From a checkpoint of a small transformer trained on Wikipedia.
Training: a variant of SOAP for these matrices, 188M tokens, 5741 steps.
Each number is 500 + 40 x the weight over its row's rms, rounded and kept within 0 to 999. Layers, rows and columns count from 0. Numbers have three digits each. The size before them is the row's rms in percent of the matrix's.

# layer 8 MLP up, 768x192, rms 0.124, rows 564-636, columns 0-95
101:442380550503490525442577539531463547501511516484493513436469541563566544486491399426446492451447498520551510468469497457476513491529558476540487568459556475464521462461549491483427511529538493483565490494512469499476565526557503482530448535487542476534493491513536468530504464527457527480
106:433574544535475492443482516574502497475529486492446495465581548508542478553511472520490522506550544422535451486500536445499506452451420527534461558494544486520519519529470534432498477488477538456558467477510502492494483512528432419434511540483534458522442526499492500519512571549450502488
100:566546479608463517501505485567525456485496468521420534542494517503455577545497492464551477484434552515483446516500505486529556516531477548523521506515471459571500498516492469564532487570545559495506500423542454480421468437523516514576498513426509547485434509500422403536546493470390545517
095:484502522526368509528497569479519412549476470504521466510514421583468546529471501600497520494478526453454468463503557482577432395513506467502504440526524482558508486529520512478564426484471460447503501500525544524426496547489479553467439507429544550455525500460517469499465474509461546459
096:552521467525460541529528574480522476456439495507488552526457515457488514534524435469449459400439603448459493472506547493444548521486512474502602494568444523526564500530511463535528496534460582519477500498521501531425436477455448464573538501565499556537484473496564522486534557487550512520
104:453536461556455509545495518525477559438493461512541537488465475373511524448498537463479521545484539521431562618510555464445469465474437524500538497531548403534495548543415442520549386485470489433454543495490486520466504513532579438478542464532535449519471494474510580431525487448521517542
099:476456489472515495488461514543549495570447519462523455430457516481497577499494498527500462430441567510442533527504585541549496516531556523516433547540415520495515486449438527429473509507448491510601604474503510558512508449521492484509515473509470446481467545506473572446525499460468538491
094:453571498531499502527491531433481474543531462534501477436542553532437517490556487490511534491512484451452478532463516537511501481466500541537542429503454551466483482541456511439406473525496550499530454502499462543493489508523514462538476452522491472502494520519464531568473497413549455478
105:473483512499496466580478497499563511450531513510483484490476509488531482549476491491483551486501534432480494479511490509583502521434556541517519537563579481538475474483482550559495462521446448493502448510506530559354588523526502505455528589530433511500514482492453475504487471461464493551
103:557488410478545498551503498489506448488482550453483490485581459500438513441486533488392478475490502527463483485504479474476432539470466523489524524557536545525592481503510471515481515479454503479506567513523484510463431408468468601590485429476519374472493430469512521498512481536482499527
096:520479550447546500458458528560420451481543514474458494468480486592457511478496503539540452473528505535514451525503504460538478547524456489554561495456516522470500474556513491463544435561520555532558504518437517543485606471459515450534493553467514495488453437459410486521496470533453459460
090:473471415469431567481535505489433461489594388525480483421476513517494553436485543501526481514515485454546419454529467467548487493554452566489465490487575487501525503459496452518519483518478527503550438453521534514543495548540473530497538445549493484524490560542519529454547408486520527496
098:533586488492506545468519504444480559579493491502522496424425500540542506478554561475464501512515486455459490487525507533523509443424457501501442522491527513465516495497492499519586489498470514489467504408446447472545517498519471448518459524491530526574486479474509541438425537494526486459
109:528489548531514493525486485565522559543466492554516491490445528514499516529495414468521464528513502532496486485461553442565447520490494437442381462491481493536538499488460542569488521504418482482493574544517514532431558443562494528486500472519409472512483523479539495553507503516497511415
107:486473527500492544520456446494452418561516450494448482481534544550522433487510376394436479510471434510492458537523551504474444503485522505462409375553467497489435525439504516469516504518461487513557424483513485504516505416518508451494614494509552531534560508470417490569513534501489451527
107:452451528489472552471519483508546589621510448483513481497494514489523491468502586498479556467457542516514521476519507482543457500545499411547561520456452529501452473545474507477521536509524505509467460467482520580433491537437533480523469517480516491511445485435558490474515493534515488518
106:478493438497434539491489473514458519482438512492487414466507502442480473587525449480402491527543526482489477491544503550517511454455491572460524486545435412492501503532472508492580495545553537518501487454458529523486552488524539540473493447541434396530475488432468440508577508467567498589
094:495452478533458543532480484529562533501440518428475484544458543500406461443539549543527445489505463502515537488465434465572440394460488483510457487469449525512550466483495430473526475440528522570552528447586473547481532429499489509496463503499456557461479465466495449484468482512501554484
083:519515496477501521469595487515465449456526479513546434473489517481512475496557476475522494542521493528429498521646386473506494502566424470569544463419550491546525500478473536480461507474506470540579561470484500523565477502514454486547477492454533496445504488496512462521530458496512415501
107:529507496466540500536532550516485527511540471538556459551598483512398514519426434523541554490504523472459505474506485538461480558527509456513516514445469509532482540589459456522488430542498513476488533453474479524558545529546470482521453517493447445513523555609552569463491457438511492497
089:494500489525490481548503414502473492507611521415523548490552508476540452544494553471580478442550493431441542435460531525417503495451522555485575470480491503486496494527430568521527518502464520517500535572530464473558459548523505474504462486507481508539450542624538520497504444457486494497
099:531481500525521471589452499423509561505596499494582455512541494531478476450473483515493494483540502510533484481538536528524506511495485441510540480540527464524534500486495475486506488475503500470549521541499429522463538518450407477484445505565519460547561463423464526569503517421548484482
101:540397550561482545565501462437493506461520461537446512382480477443526517509462445524501495505595473470531445460453528494520478522525471496539525465468521540471453517515500527485491582575495511508565494533425512509580545500545491482579403516441506486560482535531439495478456535533497460520
103:465474527621447449408448483521498486410421497468465527470453497512476487440495466512553413561507544553585557502506544460503490464539531517525490438548477494567505461436434566569478448496564471474479530507447549515488527473487479459508494448470570487555547472463534491434527505543524518508
091:473532498532485536517490539523567485504489499461475505473485479514467477475509449397467466482500502457483442519504503495503444487446502464550472517513506478581552556510487549496495476429480456495526547474557472405480495506469598559503600427572519499487529467519477550521504489514601533476
095:415501501423556469513418527513491538449513419507532512475447487496461552538501524479530559532574509480506505483497556545508459506523479484535440517507521520442495554510498535427520443463498506506454576474524448544549522526523525546397502462433578471502503527474542570479573521511528471468
106:478486512526421588490475541528524526517485559480488535526452481482485569502505519560459522505533528484447411589448496514507558516473584526476536457400516528554542488507492464454451470454482494568542497484517502555514470521534486499477529484507551453485547438448555538470456462496523427544
097:462487408539501483514426535565534494491497478456577468531473526517534413472389466508507431489459457465548540453485570489586514557490437442457447526512482569517475509513480511458438516477471476548497453455476491542497523551461489455512531443489540501504494499444517456498563523507491554454
103:536481473547516466582517424516441496477530542519509571452478495467525483510449455534456504562541397548511516460484490535571518495476527500549541415565490481530519444535534466516542567427447533525448463544531506573478548507498424490490545454457474505474543539564544496512488457445454586440
099:524498519486442545484513521485527533481573537542422535542421438511570561545522486471546452510514490495597481420557529534454484524490416499535488456449499552467517432503499501542480509427490511554530469532587564454515539572556542565541531497531471469529475480535490504537523429471496538527
089:493520464486485503464502467615459487524450490588439520544454437500459536523450419467530473552527419553493491514504520537564581512498482511552540495538478535500507562505446488574469474532526545506529595435487520490464515495494527471503437446519425420507560513473532524454456504456481460516
110:506578500503490492580503535517441502398525475422511540534474567568524459554461424486483492504516498493541437455509515492531484534481456530503555476447477515447491560484465487537503525439453499533499558530571542536454532535518414479492551469553551459442505424442474509557493462516435478520
097:441526539469541486490494456520497531493508459486477509514447524546506379497490507492581527455517457501547523494531470529491552566460511557550514448531574548503471450602485496493548516486524510565497450484550585549503565507501512425471506455549552515493478459480517488470477542510520443550
102:513543482555504524459474494513505472504547500531464458451518424568475514575454520521496513498457502478465514504500533498454448546601502518509425498516527427472475514480509515490462576473500492414504563518535485475527461477539467486436598534502497420488454484483433465452514546514536461595
106:573493501515497539411520513622555516473447487455487482495544512502537503440463431468482539458496569526552484512560537520473485543451497497551472503526494520483514488475457535532528473518462427522473545511564489468520521512503501522530505546461476413576470496518489557503443486468443517519
105:431489474523502500552429472545471548452528494479512518533482525582489482466448514464501440529535459479511470458502458476428446532477564459495546467541429483460554515479560531511550597435505494523431491494467531491455524523515506463562469514503448468479459554556440532509467399546440482572
101:487480435513498510447479484479575488469574521467478596508525545453442484513413410510468520462452491475557450459463474535581491499537491494515484479474475453532474561497510531541500536493526492535489518502515488493541518422514534443447489500455497432523449535495545500519555454454508503469
107:441439436465499462529535516535471510530479528513484572514548490512486478481491503510471426481466484496549456453505479557527541556448472495527458455546391518528499565465524544462457579513455487527467426449536463420526486519495479520589427430528500475540522567509552494389541502454433494475
100:454515470516436498404509488416509499456478498536528500538520499517428526449497444505489569505451542537526521589502540492453510487456520551559556588536547510532515575411484560508539440486478482527549459401528488489482602494560488524563522456443492446520445516478487490475519549552490464491
116:541478489590552540430490523515547500510467500467444427445454484461521510463568519464516432463448503537510536465494576476536523464417494471540435527509473571475499541488447501464466436520468526481538504472475486498489522541533504436485416512589585441495446536530449554509475449503475568493
095:506520492507456483470517499569571498475543540450535539468520433481534531545478487454454468455564532514494525508483464599478428520512521483519496524457518440469502505544501522503502438526512573514473455498478434487493512468473577468563523491472545490490503457519491442425497466448490484506
103:494453472495485522459449538523415473450528561507488509571467470452544472516481563510533533475490542437542483436475524484508493551520471466460477506449582497565550473518451530537495425487465433394503561484504557545557514525466528482481504492526526510504495460500536544517536460504519513439
099:478459499471486519521470462563454401562490484484493437553464489500492545445507471460486567439483550465598519491497519508468537419461505524510452542468507499462411543509476466515503535467548387460500543510521462491443485587485494523468484477544457524517549463510583461491505445490520560515
082:427463497441545566557549450513474588569435440516571473468484497500450450516573499496478558565442495447594494539522487492514480482475499416514559505492502504542535511443484480496472457461511476469511554543442500536508553502503481385456449497439561436475477497498470543472473511521607481553
105:486518477483499494604446559565446471498471471486542543508505565448469449503512493423499508533534497536553503485576544506477522588437497465445407461460397504477493455514503536502508488592452552441525523474428467560512446545542462554503517485510495469527477464478481609478542511440539494580
100:425491478458504563435437468468507478526508479432504511497469482501534480521561506477480544453455547516503470453491514488510571513516450456568524485528454481523481494585485507478453519505533425516548499490444478490523535513432512431472491543508481498587543474498483579464495515403546502536
099:437487407635522522420473471461520566501497468477500491443472469538488530513479563526484498506555458504516470427453505459460497481449568568556522505530563524524513487501502566499511513480465440487481513528494535458517479511528493506610508514559548521530497543558542505561503515481554478441
096:511515398441512494463511467486515492518526521513524466493513512512473483494471510464475485513530502495452484525492478490486393598479516490521570549533471500484494491502467442526518528575443498387474479490520491555579550411480594604547497507477489494513488486527421433567585489502544494489
106:471502484636509502470481437509419508499537483480545399505542439543490457508507537413465499482516543412487497418475506483538501524490551480436499494473484488523472440561503465447466546521472495533461428455481473507583465454505507442597542503542506496457514499505533489568556541526507540501
095:460467491525439471480380433479507591478499547565512494535516451443502508494553467488482485531492531514504523425536557521477411555536449479518497436562554511531513460444499542485454524494503466516491491557459448536504445519483409461521463491519534450573480497540473548451533553454491567509
104:554440488469528538523486490536507501516512563527425574468517505451526501448465478468511422471626472508497468464456552516486495473467516451562478495500476530413568491514449493493497503576455398516481428481520511560484484478455543468506561491497557435521473576557525489543462518495536486517
107:406530507532596486488486537473451544449549445506471481496518466531547527502480536456496428557505465538460512471542500522496458452432495469555493422414442449525513548490448541482419464535451531534499506452594487476481515515492475451419524473516496597530478545536541502433522504471581504453
087:433500505470462490536434508515472516517451526456522498518501409499575482475552496543434478519476494534452503492425550543543452528529556483543493497470486507577497501514512459553529451527536520462483444517491414444519546498478455573489551461465483570397449447587556479499484499537503489471
109:491488576493512541549489512485431507476496486570525450457519455505559531531501505453536523509513532510555530484449541557462507475455401536445561497573540487530486507494517507488509466493487449541468549442536443479441509560485413507526465479466511518476572524519518480475437522559482486457
095:493472562499495449437474471576521494452461531479483422489560410546605488464536448542598463520472533532411545515590512463561511521502512475512498475510523501494529488470471435600479493516504483415509521487551416574481507509426449436532516490506504539488505471522538527456431458545476481417
097:459460507425561488483559523448486555439458464554382492542542493532557409451606508553476527495494460559512491420523524483536509510462460509528505539481502481511436536488543451475467525453541435463492479503496512480491495454486483467509566494467424457558499544524460506526479518546515542459
097:497432515474429542457516510452576508562536438532548489547514499575509499397518499500422503468483526463556446550519459397474455504496450563476478520551469513496514464527413501499498471528497461584524534481537404534546456502437544484466445502503499450471497538544514440543557483527511435522
101:456479528507445538502467536560547523490533436556482478462459524461549553502458454542450485544506503480441517553486551481530480540557535499511509529488530535425479459479487492535542461497462590473485496537486518476453524454534476486503536578538520445477495470487433499568491482476580508534
086:544488457434423486447530508435434479579477505520499556471476416458601527478589443457483452490498486481510572482477553530510523498489513467546440478484506467505493559472478515571512462531444578500525537422467542475543521442452474384473553495522447495483454494482475489510507479525498503463
102:574479438495498488492526459574490494418520519494478496490541485506468449443507503421477518546496558539511470549479517546472500514487488560448441528528497540478536477500454504525550521488452441439501482490557500580487515536428449493530546496507552488488463535500535454512543484443535543569
105:490413469473448484486492527510467464467489499530470468447538451528515489556449522496477472533503473537484497454503483469432434502482442479547514508452539524514490518517526475482466468586457495505589488516625509533448514534490522515541620433512466545432520485513509535504573480523498461495
103:465446520463589478574408433461504491476503487490580536527492541590493458485495495497520617485484476538542496495538484474516506481472542530514590482517521460493475519462498429521486556522472533561564498447479524503449427484507489483563500500539538587474457467482496425529454493551480540494
111:451495350460468462493514440555501571553460542482489464578538542495498510589399483485509512555535499491545495443506500488479418518469463546446550482540519474502472481403524491524488527458461477517561475453480529493534488567495569479546596533517473486488439450521529495543500482485525531552
100:489486512463536535525479451539543538494511456438432470373480466491491511494422479422514485493484445563481514524503471494550454540518513443495554539522524512508481483496554476488541583504522463397514481458572523455439447507497488483547450454483554528569504563536509522446539478467527620453
099:451467499522551546509490443462479534470464448408514527405469476496573542450496528545545421505521565462456463520501504472533449435479527563524549530485538532545416519472492481498530503542516501539475495538495491466462497551500501461556537509468471510498547506563467493459567542507486526529
081:505523515528496464470436493543480529528532497496498515530438496590510526491527495509426450548502496500496541525477482513519537561554448462489485514509513450495458543405500492474490438525481540435459543559519539479488563492417387472534523434454496456557458489533549484529512458469478565515
096:441474518524536614506440487469528497466576518503450593473530469542541503478479530456542553484537498473522570494421495454502538514477485375476469496485504538401496570447470509485509548501562440534497437528577523458505539480475506525430470472378475520448486465509465491511569528434483441504
099:473565467490519547525466507523480546555502477524522580459483490501531486536481470510437529467502496450619431448503519535516566499560428519471459529470526489420507436557429490542455539488428539450516504544539489471529527507507536424510445527594480491497493539484456551532538478472495514451
099:557500494559454551479462491574514422542526492466507459472432474535450478524498521496463460544509399506422447496484523547460526479499482474507493546528500503493495448491515487494570483532504485534479518517553471520468512522521460497445462459493455443481554481514497531454397510443539491554
100:492479488565459468514469452459464435523496526485541417433389493516502502510476523585488514548501520593449464542529568408499462555483449469439520545535465492517578528528521486514580488509488610488532505412456582543494493555446493471512513538442513452474503535465455450515534509488487517477
101:555485517505557516484473484414476508475498449464503522441530489522520490429515445396493557446540488567447531485471563463489444455492484594527453449509488437525455503522556502552537516525464466527497508574489479465503546522518458517554560436481398491509462532559487511529520413529561566523
100:466498553530495514464529474446515489468525455443499489500480567496576510457461480483447536564467565473474480511493525506469575454505448517482492444510511509551567525583500595436525458551529520468523518469527486502491532533468384484454472544453512513546514504496441534457439510565554457563
106:490454553471480586539481468515505434502509458506520423547434436572507492492493453547487510453581438450430562478546528545509461484510518565478524562575504510500475503463496491527506554519535504495492474555503434512537534500474521474539470500466459401488496431477447475444455514507437517448
# layer 8 MLP down (transposed), 768x192, rms 0.176, rows 564-635, columns 0-95
098:610420565509499557508484514485502516555498544495504458526548536429454555532556487539550586567559483547468514502496585543598439487479523510533505452460485511535506467538425462548506505510551485483522501533514472542490501477523435531465484506567476445535580532473528463515504545498466455476
103:444503493487460463534509465571567546466521487481452526531535560455441463467569474453518520465573479473513471499495463520471491467471430504459601546482507615510566525493467451487451506517554502474482418470536504564509490476476472505478468451492545487498511589451518568512475468582501487489
100:530480533559554510507539478564523475411478475474487492503506490415489522487515516472456523504572472470568484495458434551467506552537467432477506533550489436474509503467517469507403556522433533490452630513509499519537495504443553495529516501540518524446505447487567472446468472491472466478
093:523566484507527516475487514449534530524514516424453565440499524493544509541447410474511445427513460566562458437484514501504484555443466504413472507513516542416500463494464534558433543527532543489451482548470512480559516497550548477501584526485550493504517520524513543595513500537409467473
097:521537530504502487430538504472504544531499510560513483466490458512449533467542543600574464501501473449469557447592500505470454473478452473488499485511560499543450497460485467489455465568453462485499553464506420499484490435515480476539427524502456506434559524495503475489494439498463466481
106:522573474578485515530486438513483534470499509484572492496480464528535515465444518520560358484514487446493489521495513556481471534499568494553511479573512475541547580544468472517472544530494534512521572527524436513473532484563507499465471520510430534487447505549462526491485477521489560502
103:488580593510490541531497518436504540553543464490507516473528464495479492492495494521553457468497525443447600507475517502471551458510515531428522574469505534438458521454508456557471485470535581524461496543447455525528488478417501525531579522497496574485499530508449489536471544500597451498
091:495498534493479512469511468508447454510458474507519541492548499493508518478502518514481521523467500498440471438434526407445552423556510492510496527534535436501517463492543487529522447467492573422429480465526464506554485470555510506501501501478587516463529535521541448540448516447444458519
103:445537501490486461508496507517509492524571477476535460498387558521494564513498472517509563500479536572487485471460545519515521500546504513475439523424482507445561573494588479509582464475493591414473509536513556484434464471476479519486518445513478430520440482559501498507488465489472494550
108:499491444472472448550504523434513486542464519407533559540521464478516453480548533560493589521603481464518550481516509543495488511548428451509494537550486493497478479521469600487452543483504467452470504491475526477493500530514540529441529448464500497545516504499556479490490576452402457490
098:539543488408428456564514491517543466544456492499495488511517467486450510451443486550521430490517485411486525472516499502533472529510567509545540473459496471577492456475502540503455577496514485524413506423485490428596456500479462415458498454519529573516441493446515494484503549610434465495
094:551479597475468536481511485551439494513481440529487478522555473520530597430521521447574590534436447518522499419475473413497460477496449535476507517554534510507577517535571495385446519500493503498470525495459563510466456475467521555512564509506522470477529536406539555514530481532524526470
097:513457536497477484551452523478534513367482489464460511550613489493532547522440482466547527547483569569506494543507496499498525537545481550442527573494508479443509529529503535575494544507472557504582519505518513495489501519542474530557529577420499508447522477560482471477553510562517466534
105:470469487513499578527551514523500560435565511575502463456591450511537501494481514530465534494474499501493498509508501491474473481429500459551504474506475441538536482490484510516532565550526473495571538488495391481500467493481500539499551531508564484448507521481517542597518424479512575520
114:505413474527438499447517567517457543536455554475490451433572548501560441472514524510574524479528451496476560536504537462465442472573509519433497539524505406596505536523585479561436507505509506539509573491489437496543472484483467502453563518533434497507566391556496473447453532576463531541
099:475550491504499503474508501481521493528557528467456440540566439530545506505546464478551489501456498436484529465587400412471449455525535491492510524525557447504523468581532468472456474489523485478539513470482478428514375506529508515492546432528515493477509471516515523530444480502454536418
106:521514542457606502475481496532486483491450542469525477495470536448536547513507507482533434427442543493456485488490459558426490410460488515445515564482446562530451546471522509553457496467584451541508470433488471478549507519505459556542506544521497525511435478450467499502495525581492545487
087:463583493549446476470420474488531449536469529494499427542551491453501542440500486531497466482500527443544496499592496486491554498484428500508475501485532524451493490453491498556505536539484436531474474497466516486512507583463534432481525456501481462535509582441457534494515509480496542518
089:505482489495495532534450577481517460551481482491498556512462564522504450429484519553497467499482578515584538435483502446470557489468576464467473538539491520512570447587531515585510457515500491570466490510480468538518600437528522442410519453511522534590420490470446465501550549566497554498
110:554474472500500458450539586534460528533450499506548470486482501436500479412506512522452537550509464501526541520516520539505460494509492537483391567454474539454490545528496510531491474402543532486429545543567483512551460472441472489518505576563470474488535489432531609495530442573505535527
084:489504489520525543460511508463517493476457483534499568418448515468476483449478462513433524499550442504523452504603435528462505415490481402456441504462425471405574452510531447607507479478522526532531547425478500489420558512529502451451471520523467452538539549499488482459523515492530559450
098:510576472503513475523531511513524488496513516485426485455553514467491507467525474482490504511451465416491507568467508545491521496578534469480431482430469551503473464473546502502505523469587588527540492475552523490559485475538499501520532560451545497470464541505510553469502484442459530597
097:586481608454498478502506498519580488441467551479559531455486461497433510509494503424523500454514498520503432467457488419439540539501517492488515493550594480498476492533532475466481504503527493570543519533452455448441393434383430522545446494485526580520519508522555420505485517517469525482
100:492563556545499446536561489474416553515489491475483481473566452549483461554472483495429605511461456432509515506471502505438517459467488494472505489517541567480501445490532492482538415414487480438519491493547485505504570473511549528484613487507470419422406484465485498497484530452491450490
102:517464434518509504482551547434504480507489423510532546533562495460496523460497568533501499467499531573537465484525530488493513473505532483466519547488404447494542453505489454512445478452498520492405498573492466464516468442454498480537462520495530495548538556512526581456519522486441465517
098:512483428560426534455421540493532473537517463527546523529428454506482487552522536485513510457460528486497503505437486457494505467466533478535467500463504487487551500569478549533499492519469426538475531467405436499519523557473519470515504510518522511600525491578399476462553494481576501466
100:536520446549479414481489431512518516525525537395436433435465586509489594560474476482533568473484464558445526463558482512511453492502483474473506505530470508517473525492521443502492461501513542525506483530434531428492450477516506482476503480474500437466452503485632458520499457517549528530
098:493454533511443509419438459541485556502525480513547550492463520438534496549524395528532433559514590533459516463565524502543498556506512496520510535564479500473617534541492388548485420578536527513525514535462479437513473491577522476473411469573480408524476494509494452451518435510577508482
104:457595472447486525453525502511479480498438442445525570507521471503446529591498571501493487429521463420518489477521570535518451440493514524467504519396417469513485458498525527537520518516522497479508504454496495415523543534480531484491460512494506447480489460460533537487496498517403489535
099:497467485481484612527508517472539499468488493454546514463475558526477469512420465464513420485435483445537509511444606465515446493581466484499560555500440516515530532447503513520483453517535503493542529501528449517493470383499509453435428490445505459494569459532415510512456592476464539499
086:531451514465502473506511577532452488500466526591520531542495547513519506466476550510553545539463572521521541496518484511471565514477480440584433505455455447484513499533490470487470494513488489494364365547502508524566496555498451527503450521514527532464471511535514505524500518549487580497
104:497495520484532448506559500469467515480453525512461470463523517541470490524471484516559452530485495517470459543538468517498483552495417535485471478521494566531450504605527500474526580494483501522544462479568517558564464515513513518481515488542455544454528466519511510508455455472535458619
093:508464448468457482502482538512552478513506520440494535502491485477571507510505482509501484578503499553497528478537484554365416522494393431489485533483460463461511491488561515493495519489483552447502467593525430512484408478515496582503456539480498545509513492559466546456449433491468530510
094:520503489556460554466504485460539569478595517518485522517447539486500522454510471449478479432510515498627531485507524577528465580505457509431488517445440515509503466520540557525520494488438435512507482491514496540460503498507620475515549502537458498535493503562462483520496480414419508531
107:473493437455512487510584519522467520557498431545520556504522451452562501500505519505482497487542624530457492525531522476480469405538487491467524497520555518548503452494582407504550484488518443469494502589497513513463455492488521514508487448479473536524537457531547489513505492481527436507
105:499497452571454513481532566493506495513477527502465489520501474504542522567492478541486427516444472482480548520545489435480557399533496530438511469594491523491510514497548541489527524486545496503557485449479510508493494548492466557514549516476458481489465484431455508512533539557485424466
097:505610516493461525513504474524416497547530463499441463514419474524522498485583479527532447499548458481457545479512513443483584442464474566512486570564455484486495495435504485512552524507594506474497520471504508466464467550507531468540556510506413476531565565489482574467521452533504525512
098:504531499436542561505481505462488502503560453516519473535515549544489545497499399466531451460485457456485473417446512460486414430449410509520416445402527546465446513470460532499539469428453512533549469442536566430492573453496503522517470484481515457506549565542510482544512499464534551495
101:474479534452518522619570485503541493525508496377420558496412569544541461556517492468520511511482573521511521521462488495448506464523481412519539487510498478496510540498445505523549485524513538559427445471471519516471576537497452466556528467540507479528433433472525572513478537446528457512
109:490555530544518494564439538513495516534535534500483479552450451486459489474491459493473518506520483519538554496579536485531494523430497513527463449525493489457546534522531500497585527504513512506570548548482464448505509494463490506575365483477510558513530488582530463510463514556492498425
086:500530475539517523585392476489395515461500482528517521517568522458483461543448435471454524478440507481557586485572469469466541501521585501543497524473509507490422447499553543480510532430532525454498546458502550486496431467502523542551473542549505492551524486526516531475492511481472580478
108:542481468548504532540485450585543566585514456476473523521469453488518525510426470551477508534453553478554570520541588543524477481550468474539459517427486603504505477493601442509526424514554535508494521462564509501508503521484519429515536486442481467430528500491479461505509505503438437564
089:478521607546499508550517515477525516496526474482522415500569529475521471530548437471529505552478494512554475493547494513582477533538553488556500457462536465529552517485551483494519542548451582516521501468439479481504480506490526522593525516513500491455378571445513510478563509488477464478
093:486448494614451480477477523511483477516486432499402597471533549515459491480418559584481493467504526556449523511529476518493428514568554578497532494504515547399462524524511554496504477504522556474492480498487453501457508486529493531483560522526469505493543465480497506462590490485457503407
091:533481497527448452430538489433444457494509599483458507578521512413464493442476537558529486528449423489509564492522445493513488519502496539516513504446471584516511543459491519597506475462564471571504523483550531522453522463448552524549526441507553547462471478423523441506559416507479520518
098:590508556470560427524540506499510512469554535425475507533469533522442495554447510469492516535464504497531489498476523495520505495580551535494495491486521556512456537526535524417507421532487492542473447521482470493510522473451440512510518550583503495577499522465555521526497459513443472489
103:526474425525496419566517394495510450548456498484503523516395480550479457523485431546583538588488502418453542530510559500486485497530493487511503474480576490513525473484547536564521550483497464485518512531457549482552477457529588539485524485490439450527505461400470471587461566478587504438
101:499498526479525499395450488517444510455490529457487500530534539507479439447526454433450461513407524548484552514577501476447537451475509412512470531579453531517508437474509546501513479597503455516510514505456427536558440519374508494542514508486538479486508538431551574485493555509468524464
113:512496485492542479401500566442474457580480534498566535466521437478466546510511517452480495473514528543509544445528474508493538492474504465516443460513565458506532515516433525515501464523550534490462547516503480580505519551521458553393467535564643558524458536514576504471520550397433496510
094:551439446533481465474570550472502451531510519518460533553506477502473477480467523446445505471437468540449514589485496537445558500485434569546445468522538535569431510477419504498466575529465609535518535549474489523528527558468576531557522535505515551450448531560499448521505483535496492464
109:511444632431552543440472449556522468567535465455510444476499490522547460525543430505504430543532507464470469544504519451502494486436541464540546460511442522522503474500472531435532448563404487511479469522548555463522504472525539510432489542502538514440522516559500459558525488481457540458
103:465529464476587450602456553443478529555502536425473541486482473460524459519480482556486479560525487469508543461464509507526509491470495523513539468379486513464496461501578519513501404443456518544529527561521559504515470520548461453533519478522539567609497500505519444455473524480562467510
087:604507578493501474496504525476479515461478541503506470464482538465484480479493520508489551541525562473456462490580460474556523474410451498466445511525502516444453509490518502478489540493441489456523491544452545482543541467490503538462499462515510529507436527442527490468603580469549465513
101:469467483495461535455536571495510448527533510504568450493478535492499509508478584480465470509425471589458501540452512520545444561560526515489470560509509455482504429441538465424460452473503521514461524464501472529445527459496421492547529501557484438554569521523487551522594496476515533475
099:459507530541513522519551554532517418581589526493520489460552471478548440445423407460469478514527464427488504458465524478510524549501483497482476461477496516508498550541513461550500472517536536455494450461468516490583496535479468497530493500500516493450499537542435505455477535477467521480
095:493428530451442471509532506447482565507555535439546539501471489495496503498508519527476569548543550512506540595531503463383453462475486507468480574479495422509487515605454514519600543521469470558446486462438468566529507485499531477472473515427526516507400581438549582503498479517474500580
100:502466502550558552460484470558482505544480444472439540439509512488526499560443500453499437493470500592510556503537544540450521527578506584496415508518477525456479417474446429507504476472500479439534510516472539534482532542509572546551522554449471505526514483486506483480516521539515588567
106:484554427502452476452450555532499487507527499543401506532426466491465566524513505497519540509455508500521486460471483458588473509581481538518582527512497385493568447419572519533452463478510486508512550549444516477518511546491492440473483527549504423498550524513584541505450531551500521513
089:492529517533562456564497496471547562463474487512484530491488457520508555536418539499543476568522545510475480415483519514496511511548521535538538475437442514442489457492457526507514524536488489492523425525445498518511508505429492556553520487423479489414527501427532431452486513501530458564
105:494566560619486442488554512509526460514546564446535484549460491548509496445516495481503480443469547456487449523410498548482471465532414503523468613505498494481519502516572555500513430511508515473486506535489515508465499504491425484480544584550461546543508508548503510475565444528437512515
103:581461502485481472474413512499476460426463469480472523525516465469441475443498489494532419514537477574514520538509544512424481459475393489476511526445509511460480470536432485567542516434534558510578529472588540438493492467476417444444469469502488493440549505478575491476445536574534562513
105:526575488528530443489506492490501471502501558459473492468480459538559491482492478526498481437449479468505562501532486503436566478536460470538492525493430455528460496484470502542546424447484445519449514415578544501476542507490467439505461479508428446523467463477497494566563461540538535577
111:526486489532494462473461514571530467534510524503512495479502485508412448498504526455528527474541494554554492413526496556521549470422495475414511466513485541488510516459515581524494523534544520512479478471512511553559492495469472501517566487452525490438477525536496514513508478533468536444
106:524519568517505439511473480470473475422468464454561508414481573505501468527526466536550536494547559458509526474523583485513534495444521547516524493494524477473508576471462479462496465419549489517440524464495545483473510494538481483526467525510526515566500515629528488529548477464482454543
100:508549486530511461511492429504509509518569507542518533511486521585508450505528416586520488508543521480551564461495477515508535532497473519471531516434529498510520515532403575582504522545504403440510536449458486498490503565535461491464536411540463519427508504458463506457483384466537517496
080:486404482521459496511440505560506491522461482454521459457466583470474579535509503557523538524552519510397527390483459554460512499550452484490523534506499549518490515490435479533455575525521496504476502474525431536521486541427564514500503504459481477457479525501487507531555535579541461552
087:590564492501411454455454517502464451507446448450507407558493499498528537513511457555428493494498546500458522540520457521464432529511508571460468500508525476496524511476540513484500457492451573416482600573475472479536552476565483476539483510527461458455519519420518495492424475501485527518
099:544459528493483475479504489444500404430460535475513511552490548493536472499529512545480560580529462542444501540444499501515508569481476520513551547458497575488507556470535594479458494569515452498483479432513515457445457450516539518472521503490443489501495517516527455518507527519463437570
102:523526508451512517542526473520483437476508548571520517507496553474481556516467516512518497432465553524505517475457486465395492577530470517502487405570483484549425602476474523458487468555559496510515484458427410483526475490504565540505496466497511553496531547490518467605515531439436499502
090:582510522524489532467501572554498493429564526446518521484519472475556535504460454513472488489576478487477511483588487529479461503435564499545503466403494468438474470530563533497482496545497417484530521514562425519471540438507532499443475489535435595537538496451430454464521533512483492568
102:485431442548525453538562486498485443453504437490456490450514517550520522504494479549482529505500487453492533535510586465498523572453564519485507525498467485454446494451539477480460393493479557556503565496515552500520453501528434499504518535499515442473491536496446502517553489497525482454
103:555506494467464517561497512557529503531528513439521471474452499392469500505495524522508552510513488561490545473493514497414458578527520510470418498544455441413452516450485442475422472483518531526520555506495547492502576544494464507509470520506477549501525536470528503500493518476438524497